config.toml
tie_word_embeddings = true
init_std_qkv = 0.0471
init_std_down = 0.0
learning_rate = 0.00247
weight_decay = 0.098
max_grad_norm = 0.5
warmup_steps = 403
decay_shape = "linear"
final_lr_fraction = 0.0
batch_tokens = 65536
max_steps = 5008
dataset = "wikipedia_en"
Each number is 200 + 30 x the weight over its row's rms, rounded and kept within 0 to 999. Layers, rows and columns count from 0. The size before them is the row's rms in percent of the matrix's.

# layer 8 MLP up, 640x160, rms 0.0931, rows 217-243, columns 120-159
098,140,198,211,218,230,179,216,171,167,157,180,256,239,135,211,237,216,202,189,193,220,234,204,151,190,222,175,166,181,186,187,153,204,171,197,184,213,231,201,176
098,178,187,163,200,190,169,184,157,155,219,208,129,161,256,149,214,204,218,197,192,191,188,245,206,205,224,162,213,209,212,200,155,163,215,159,244,258,202,292,217
105,206,183,225,156,196,210,229,229,193,172,196,181,224,186,173,155,222,188,171,174,141,166,250,183,221,171,213,143,190,209,237,119,191,212,187,159,232,187,165,283
097,210,211,192,213,183,252,192,174,204,179,180,243,235,189,173,172,238,210,148,228,194,177,220,233,238,242,173,201,220,234,214,176,217,265,233,186,185,185,225,197
098,206,214,200,159,191,213,216,191,171,192,172,213,200,222,219,155,191,211,199,219,249,209,243,175,243,194,167,166,163,243,237,240,232,194,199,230,209,217,187,203
099,188,249,195,241,171,159,200,193,228,235,246,159,172,197,208,194,188,177,182,180,202,209,231,205,219,251,178,221,220,190,196,183,142,177,178,227,167,240,185,176
102,203,202,164,186,193,188,194,198,217,170,181,175,207,190,155,223,211,158,210,189,167,201,193,227,182,212,220,160,232,167,173,176,201,220,159,218,185,228,188,175
099,208,199,235,183,205,139,220,184,193,220,208,230,242,168,195,189,174,187,168,215,212,241,164,172,227,160,184,183,183,229,270,225,173,187,253,196,133,228,221,194
101,203,215,208,177,189,192,192,230,160,198,170,158,184,228,179,187,210,213,186,159,253,192,274,147,224,172,240,219,161,267,217,190,225,152,196,218,222,164,261,208
101,182,224,182,191,202,179,180,206,226,237,203,193,212,228,170,180,191,236,187,199,209,285,167,205,167,201,181,225,214,154,188,211,171,158,204,259,171,168,209,137
098,157,196,221,198,194,209,178,261,195,201,201,186,206,215,161,193,266,203,183,164,239,218,194,219,171,216,176,258,193,191,207,163,201,180,144,199,226,221,208,227
102,177,229,214,217,203,232,236,217,221,242,225,154,202,149,280,207,197,235,257,275,150,216,191,172,225,222,202,209,208,255,226,211,182,178,228,184,259,223,131,206
107,212,222,221,195,199,212,226,236,249,203,200,231,214,181,173,228,198,207,177,212,174,219,219,175,197,134,188,250,145,177,204,214,201,157,160,119,176,237,180,266
098,161,228,141,199,166,255,155,160,202,207,204,267,256,253,163,173,218,198,266,215,172,178,233,238,176,185,204,177,215,162,172,164,185,198,222,180,197,228,229,215
103,189,217,174,179,195,217,189,203,185,116,184,196,184,203,188,175,189,215,222,212,204,247,215,170,241,239,204,202,282,192,229,205,192,210,177,164,195,201,199,168
107,209,235,161,219,190,261,162,183,192,202,209,178,183,202,203,147,276,204,168,228,195,171,170,231,198,227,236,236,174,209,248,147,178,233,228,193,215,209,233,153
105,214,203,184,211,162,185,171,197,125,191,263,224,200,211,123,167,234,198,164,210,208,192,229,203,171,167,172,188,218,181,186,161,240,258,231,238,191,206,211,198
098,150,257,224,198,194,209,212,175,210,175,238,219,146,222,184,237,184,196,209,169,234,174,217,235,163,196,194,238,183,217,166,204,189,156,167,180,188,185,250,170
104,180,277,163,256,157,98,203,197,195,185,159,196,170,226,203,232,211,149,226,176,242,169,209,196,256,199,239,255,215,246,188,200,182,208,229,162,221,188,232,194
095,155,203,185,216,137,163,113,197,192,185,209,185,175,220,178,174,150,230,207,159,247,247,199,200,199,220,193,172,177,186,140,221,212,180,211,196,215,159,189,166
105,242,177,204,170,217,226,221,200,209,200,143,122,197,280,144,225,143,216,191,197,151,202,173,253,237,202,196,222,171,197,203,215,119,155,203,223,196,149,175,169
101,157,186,157,206,208,229,211,209,188,249,212,115,213,194,203,187,192,164,212,191,227,171,172,166,171,141,252,175,218,205,153,222,210,197,197,228,232,191,203,186
100,241,183,229,241,216,166,191,191,259,147,188,211,248,201,205,166,199,218,218,189,196,183,191,246,235,204,184,183,228,175,142,209,175,179,170,223,260,193,211,222
106,185,233,177,203,161,181,224,179,166,183,162,252,189,270,188,204,187,271,204,227,189,185,123,185,208,193,202,216,246,200,198,180,174,235,222,151,190,192,178,242
098,239,185,210,216,151,215,275,224,239,222,172,228,211,191,257,154,229,213,185,186,184,191,196,219,177,249,225,190,200,236,176,185,216,191,218,184,209,245,145,138
107,219,190,220,179,168,163,212,161,153,202,197,194,135,217,234,213,196,216,231,211,248,144,160,239,187,122,221,199,215,265,164,202,173,215,235,205,227,148,217,190
102,186,228,197,247,201,174,188,228,168,150,229,224,256,174,177,182,212,223,261,210,188,157,182,189,226,172,221,105,269,209,189,210,247,192,216,202,196,214,200,166
# layer 8 MLP down (transposed), 640x160, rms 0.0851, rows 217-243, columns 120-159
100,236,185,201,175,229,209,222,226,213,188,178,174,193,140,208,224,194,195,215,205,196,237,185,240,233,186,147,167,182,155,176,191,177,216,198,211,241,172,166,230
101,216,261,162,182,185,224,257,196,304,225,199,216,203,161,236,219,216,205,171,193,142,176,237,199,202,162,173,150,199,182,172,171,182,248,186,219,219,187,215,205
103,191,189,210,173,243,185,196,212,173,214,233,227,220,176,149,187,253,253,245,189,171,190,196,139,203,144,205,179,222,162,194,226,216,186,146,181,275,156,252,230
095,197,239,247,240,165,204,225,212,191,218,194,184,215,191,172,273,209,239,228,182,212,214,220,169,207,161,222,224,152,200,192,223,183,88,217,214,202,199,179,175
098,237,175,248,176,184,264,166,210,189,214,174,174,205,216,178,235,186,165,200,232,220,219,233,217,252,184,174,222,174,189,206,209,193,157,131,168,186,176,203,166
101,185,225,202,252,145,165,157,200,219,231,262,204,224,177,133,166,200,183,180,267,218,209,153,227,247,217,199,163,192,195,231,175,190,228,257,236,218,229,228,182
100,202,195,206,189,142,197,206,192,240,166,215,202,219,255,179,242,210,181,131,198,180,188,196,227,198,176,222,162,207,212,141,204,183,159,257,217,216,219,247,219
102,162,188,260,241,247,163,224,208,218,153,199,192,167,176,182,182,234,223,212,197,203,233,231,191,202,166,269,191,182,238,212,139,206,305,221,193,180,217,197,245
102,148,232,139,161,322,206,232,200,174,227,222,203,224,150,195,199,143,184,163,192,183,242,176,153,204,160,201,208,178,197,263,216,203,260,220,216,180,196,199,162
104,187,210,214,209,236,190,164,181,225,171,259,211,217,188,146,228,232,178,162,263,199,199,204,194,199,185,184,203,249,215,186,166,162,242,227,234,198,200,201,170
099,217,219,222,156,238,209,225,222,242,185,207,223,223,188,217,164,192,158,210,202,179,206,123,165,209,238,138,141,202,203,266,275,193,151,264,214,185,165,205,190
103,201,170,254,201,127,213,220,179,213,204,188,181,216,177,216,179,206,240,205,261,230,197,221,162,233,205,253,198,139,183,216,198,181,262,218,235,213,251,191,250
107,224,209,204,211,231,201,209,228,221,224,182,142,161,228,222,179,176,239,233,207,180,218,219,176,238,227,175,171,171,145,195,256,155,127,195,146,233,204,209,231
097,175,225,151,216,182,174,136,188,227,223,170,198,201,236,229,222,208,172,222,213,227,222,197,199,166,224,138,182,181,244,237,210,242,211,202,180,177,162,199,170
102,206,218,214,164,277,211,179,198,244,183,215,191,187,197,178,189,223,222,172,160,206,227,227,215,195,141,194,151,140,252,169,203,202,252,163,224,262,192,196,211
103,162,243,212,158,87,234,196,209,167,227,214,175,156,181,197,241,208,100,168,184,235,218,195,211,208,207,192,227,207,226,178,208,203,80,184,178,201,170,208,151
103,246,165,139,197,143,191,210,254,223,242,188,235,195,152,166,189,233,181,215,197,243,205,252,180,221,167,199,179,153,224,160,258,150,139,215,212,239,188,185,238
102,169,264,196,185,250,207,202,185,157,192,241,189,191,209,213,221,158,273,238,186,212,185,174,178,224,210,204,227,211,264,226,231,137,210,220,238,164,240,247,208
106,205,163,186,213,282,212,252,198,182,173,204,240,192,201,160,202,228,221,193,219,155,175,232,178,180,194,145,164,181,200,212,192,235,163,188,208,172,184,223,183
098,147,219,191,230,170,229,184,226,211,163,223,235,299,192,174,185,277,208,189,177,199,217,199,179,212,265,192,196,173,206,197,243,249,127,268,200,142,180,214,205
100,196,188,192,177,247,187,160,175,151,187,193,231,129,211,198,238,172,241,187,181,149,166,248,262,239,179,227,209,198,183,214,218,210,158,180,174,211,142,173,142
102,178,245,189,162,141,154,152,159,190,200,176,140,184,226,210,254,155,249,165,221,195,160,188,194,212,169,165,157,207,198,241,178,231,107,196,173,248,251,282,198
101,238,189,205,274,211,202,208,147,195,195,136,219,172,195,168,226,139,225,207,216,179,205,179,162,234,198,142,203,216,187,166,245,177,160,191,165,173,274,206,199
101,185,261,193,208,169,204,290,214,216,243,211,237,201,215,206,197,202,225,197,185,203,212,197,181,195,194,239,189,168,206,207,213,165,262,178,211,191,210,202,146
100,192,207,185,251,201,228,172,240,147,211,219,248,220,186,185,173,200,213,220,195,258,188,179,125,207,187,182,182,250,156,213,221,232,235,144,211,179,225,166,167
102,138,226,240,198,108,174,231,204,150,170,207,196,232,230,263,206,215,190,153,204,168,155,182,244,211,182,173,218,226,222,202,243,217,129,175,149,226,187,230,226
099,189,215,211,229,148,186,151,183,202,187,251,193,176,162,213,166,186,236,157,149,229,164,226,171,211,214,179,180,176,198,137,205,165,102,205,135,194,217,184,275
# layer 8 MLP gate, 640x160, rms 0.0985, rows 218-244, columns 120-159
098,204,242,180,197,167,198,120,180,203,256,223,238,208,182,141,230,227,216,163,195,226,209,240,219,191,183,139,177,213,214,205,160,216,231,189,200,178,229,199,234
103,202,186,200,256,180,148,204,183,206,148,185,218,221,175,220,221,222,186,163,203,203,203,168,215,195,188,186,180,172,140,212,143,285,250,193,174,183,255,175,190
094,250,173,148,192,165,229,148,225,210,272,153,217,203,202,212,192,196,207,198,187,215,204,233,172,230,174,154,169,236,191,221,188,234,175,169,153,190,175,201,193
099,183,216,183,205,155,183,225,186,140,203,222,164,207,216,270,169,123,145,228,187,182,186,214,218,215,224,164,219,215,162,187,192,198,247,201,157,194,243,187,178
104,239,203,171,200,190,175,242,208,198,141,219,191,213,211,203,238,187,189,226,276,247,163,164,193,150,180,232,233,212,181,251,186,189,245,212,169,183,185,199,148
101,158,230,229,200,173,216,234,173,214,244,180,219,230,202,224,220,189,203,224,204,190,232,224,227,170,221,222,180,216,169,171,180,218,224,155,247,246,230,163,214
098,203,180,205,227,188,204,205,161,200,274,201,160,227,174,263,173,222,177,187,262,228,159,229,212,220,158,171,169,244,223,187,156,222,201,196,196,227,186,212,239
102,193,201,167,217,151,191,151,231,208,172,222,246,204,217,163,189,205,190,198,179,254,211,245,221,187,163,198,180,222,187,177,221,192,251,199,197,212,182,229,220
102,226,191,219,236,202,230,150,139,199,255,186,224,158,179,261,219,210,235,175,228,230,200,190,174,211,235,178,189,196,152,173,225,193,186,238,154,160,218,198,239
099,194,188,163,207,176,190,192,162,110,191,154,252,190,187,192,228,177,250,195,218,243,160,177,192,169,184,173,210,219,226,176,158,144,234,220,201,191,225,238,177
104,203,199,218,209,154,207,176,206,167,222,192,188,252,265,176,220,235,221,191,177,233,182,220,204,181,224,145,245,195,202,220,200,232,193,201,157,199,213,201,234
105,182,243,253,174,151,220,153,187,228,172,158,210,229,213,156,205,198,206,157,208,194,237,189,147,174,180,230,229,174,231,216,203,231,209,248,169,155,242,194,193
098,195,207,217,220,173,208,232,208,250,227,164,212,206,191,178,194,207,211,216,169,232,197,165,179,221,176,173,221,193,200,167,174,217,212,218,222,154,222,194,170
101,212,216,182,186,211,187,167,204,220,206,159,248,172,172,161,175,202,174,152,187,146,234,200,250,212,219,170,196,157,142,207,130,152,187,212,244,211,207,244,200
107,228,224,176,162,205,150,192,211,140,209,220,278,203,258,244,192,212,224,229,200,233,203,185,197,179,199,187,212,225,211,240,214,192,241,176,169,230,207,174,171
106,214,236,172,196,152,179,183,217,188,264,209,190,226,212,226,243,190,225,210,195,212,116,245,140,164,210,185,206,121,231,154,214,194,186,190,190,246,235,229,213
095,259,189,183,189,186,204,228,199,193,195,187,218,176,195,230,174,188,207,200,220,186,169,211,187,196,225,237,199,245,217,220,211,247,240,251,204,207,229,150,214
104,243,217,205,190,186,227,205,234,197,221,219,228,246,196,248,174,202,164,246,185,252,169,229,229,186,172,220,190,165,191,180,180,167,190,189,218,156,189,203,255
096,227,152,203,122,182,209,239,166,177,200,254,188,179,213,219,225,211,257,194,261,177,183,189,246,203,138,227,189,264,232,186,150,239,244,180,197,182,194,239,247
106,160,181,193,208,199,243,215,195,204,248,205,159,239,198,206,196,245,199,213,188,191,220,163,179,234,182,194,174,176,135,141,213,193,209,211,274,162,196,230,173
103,184,205,166,189,197,205,219,255,186,232,279,156,193,196,233,193,234,191,181,216,181,230,171,169,200,177,180,240,204,180,225,204,193,176,244,247,165,222,146,201
100,160,226,214,198,163,227,159,177,178,163,226,182,196,216,186,184,220,151,234,225,194,244,192,248,165,177,184,217,206,260,215,161,191,252,188,181,178,162,273,195
106,154,206,158,181,181,204,188,173,235,182,278,221,186,194,187,140,198,210,153,244,186,237,181,199,187,214,140,228,192,108,207,158,269,174,179,202,217,210,214,178
094,225,154,181,247,221,214,209,183,196,232,190,203,223,168,216,236,219,197,151,197,199,157,189,228,179,139,189,261,208,188,152,219,209,175,188,214,167,206,267,200
104,229,202,188,196,195,186,170,181,157,203,224,217,217,260,270,222,216,210,175,210,221,153,143,174,172,203,261,242,217,214,177,171,189,216,232,151,210,127,237,243
100,184,209,184,203,185,264,216,244,180,268,216,208,168,193,210,164,216,232,213,214,233,187,253,194,174,166,232,190,253,205,195,205,262,164,213,205,151,220,187,215
103,164,217,227,183,170,240,176,198,140,249,235,134,196,212,199,211,221,164,188,163,192,175,125,217,192,214,221,206,139,222,181,197,179,214,195,257,195,214,166,251